config.yaml
activation: "tanh_gelu"
norm: "layernorm"
init_std_qkv: 0.0222
schedule: "wsd"
decay_fraction: 1.0
Each number is 500 + 25 x the weight over the matrix's rms, rounded and kept within 0 to 999. Layers, rows and columns count from 0. Numbers have three digits each.

# q: layer 14 attention query, 384x192, rms 0.104, rows 0-25, columns 48-95
# k: layer 14 attention key, 384x192, rms 0.105, rows 0-25, columns 48-95
q0:513486528491492485526534489552529504504498521486479533490473486481475513515489527469515468500514454495517502482465470493517498509531491477514484
k0:490487458502503486508533540518494469478489498511506487499492466486471522572514544453529519498515495474461458458550535506533508493552514476513523
q1:480541477484566515459498500528495508478470516548500466500524489507496474515504503489520468516473467455520490508501501543489475531528455514507528
k1:512515570482566479439465495529566523506525463469477473492538498490501440514485484531463520501470496499519496497533500508442512496464490514492509
q2:486458543500525473520504485503480498513480492490473487532476504521520505462463537517514534467490488493538531520509497511523529518483434486519512
k2:513521544495465511505494538488504451511473468522512554538483474484484527492473512514519504539487494485487544473496513484515521536469478483516500
q3:482537550459466446529503499532514486516520477523460520499499500505507534486486506502494528500497543502509522485454508492523551512501491501489518
k3:521512492518493483470530504497470474541511454507503519465527470522495515486484466457450505497473525525485503530503485484456494521461495486542530
q4:471480521475517529540496517490497529551497486511535501527522493467481541473490496470510504506545492479498496470528496510481525519451511503481532
k4:476510549505437522527549520494448518539460491509455505511503481512485523506529511477502495499500470496489499497482499507501488487496481538493470
q5:444451498483503493538469488519497488506536501484518502472482486469516547501503479505493516505478540509529531472476489506522481528435506487498485
k5:539510517534491490519517525504498506522504527500510483535483500447507532501465459498526518488491472471450486503518519531548500525449492533517484
q6:507513573500527499486477513511491520476525458502475508461502493470470578502499489486461495506545518486523457506506483474502496501528464519496502
k6:515507518488474502516527509504463485542481493491482492439487523528517505525534474466504534538547476485469506473474511487504510477488512483488510
q7:521473508564450471500468447514488503518464486519490490506456469486546518527563509482487508475517507474562491504488489503515498480506507507520485
k7:513457459486481501502502516483470511514502481494532479452504498496512500520552533478503440486541498483514493492541481533510435476499516506531483
q8:488523462480454468536510496503545516497488481488531496532491447484562464470527485510467474521497484521499517485501516527523500497503493510480496
k8:485485517524468456470485480529491503533516477546498504497510487451514489481500502515505529500497508514493501425507480508539487543478531509527478
q9:483523535517492462473475476508500504521521490468474524496419535470527502507528437546490451510515475541501503422445602514526477496502516502517482
k9:499507482497494528506469496499526509496525476525551542529559498493492487490489438529498498506491490565496499469474563464516468481515498507485452
q10:547531463504463523505502470498533506475531501493513473467501494461481512501520517529536513456524522517513527475519504494546502497481484515532510
k10:476498455480473532505538489502497492458502538479507479506527532445501465498543506480465487475480469492477510469504486509516503496550516495488529
q11:501502549499510478514461486507493515571501478489502495526441488490453486498501552521480506453517512523505504493508503461519528509494465506549478
k11:500465482548462464498521513511504507452501520528522484519508526497493468502510488489503500532460487472489510482521524484543474547482526459548481
q12:478511516516491530503488500515491499469503463504493503464513486533448535537491489489508523519510483467512518500497469489490486505519511540465544
k12:478499551516501519494510461482491477507522480497546465519472522493498531492518485508462514446510493527534504558476495506495518539493507494466481
q13:508516442486520516478530502533468488537510469506535499531523508527451496470487471484514449536492495487519490561512496515464540492499532523468475
k13:473499526486514497481502523492484520465494448479524489499514489516501465499499493487516544531463538538483523559527468563467484484477515503480491
q14:481538499469501533494521488509473466489497497503513533544466504475473526472520484465491505511519512510447505526502549496485482496493500513506516
k14:486541447528483526529516497542503493475498523475502520476458485511485525482541496523502462507525512547509509498504496515496493488509501449500492
q15:505512504518487498534466493508490510505500489495461525517436511505505473539528505481513490484526486500539525488515503514486491564487516503511519
k15:485542478490481470508475482507535508518511494499490488526486511519505507466451459482500493484497528454524475465536499514529523479461479507525471
q16:502487474515532473520493521527518476522509517461540478522505511496538530497539541459556483518488509538500493528494488471478512503432514501525421
k16:493500469496514466443465483500478477491491481487478479543537526535508519498524519474552493544423489517486460521477487508536471497524488497498463
q17:536482512506453504545489487493523498518546495509510501494449493508499507503513494521499479509516571499476519440472483546503551495548476494577517
k17:486523467508462504486478540508514460462499465508486511534491526519468510524492511489503503502434506503510499489466500523476501487483521503520501
q18:531521477468513501482489503497521503495500480504498520521514465486461493482453468523499452520496481512506500478507465505489474485514509500483469
k18:452489542481506517493485507532457490481501488513507499507506505495482479469491469542480557500486497531487486533510530533473514499468511504492455
q19:471524480456522512529548524531447502516522504533490485521499513499515504477494503507542521494546519509523519450492493525502494522511508488531455
k19:522508466479549496506542498486443494481530494487501473505475489471515470451469515541541537497467509523500508477524487531503471485516489522477471
q20:496519490508443500480514426476492490509500483507546486491497471512514526526549503503478499511524495496496494497524510477512446514459504509501506
k20:520510469560478481481572472472484494510508502497530489473510519512497477484505476511477446472519504438492500489490470518516509514491452486497463
q21:520523541532479520472535480487517499508461484532487469518508480533465513459480502513508489480469511546477534506476486494481492534471520522489521
k21:475440472529468503499499491471503470527512505470525507521537512493470479472509509527487521522544485499525468504455500485478518518486517483493500
q22:504486496484505506520522534502457513518484494493539506462470500457517523477523481496469500544465530477490498558481538493544479525482496491478513
k22:511532452494521500501528499475497520525478524511463494498477527538484538484505487514543513526477478472492507530502514507525516509465489468453483
q23:501519508472536545507473464524515514472529475488497493535460496465503529505512567495500521499530505490431527475510472501464504514475480479496477
k23:486545474487448533461503487474494529499495512504473537483496501488501503553489512475529529481525488503459483463496513493463440490514467482519474
q24:474497505485456488506462506484535482530532538501521538519509499526454514565483513510458437487498496473493492503466520503506463499533525457458516
k24:469507511535484522477520479491522521499493472463508492517494514500450467489509458535454488548506541518520534473512509491509462460501510493520510
q25:503527559497515457495521533464485459462505493502488507525506525508531476497542480498490505486502518509524520470487503516485552506486509545530530
k25:526469508452501522492505522506482433504497471531463509512505519485506491529503484475522529531488540494513494454495506536482517516524479495504539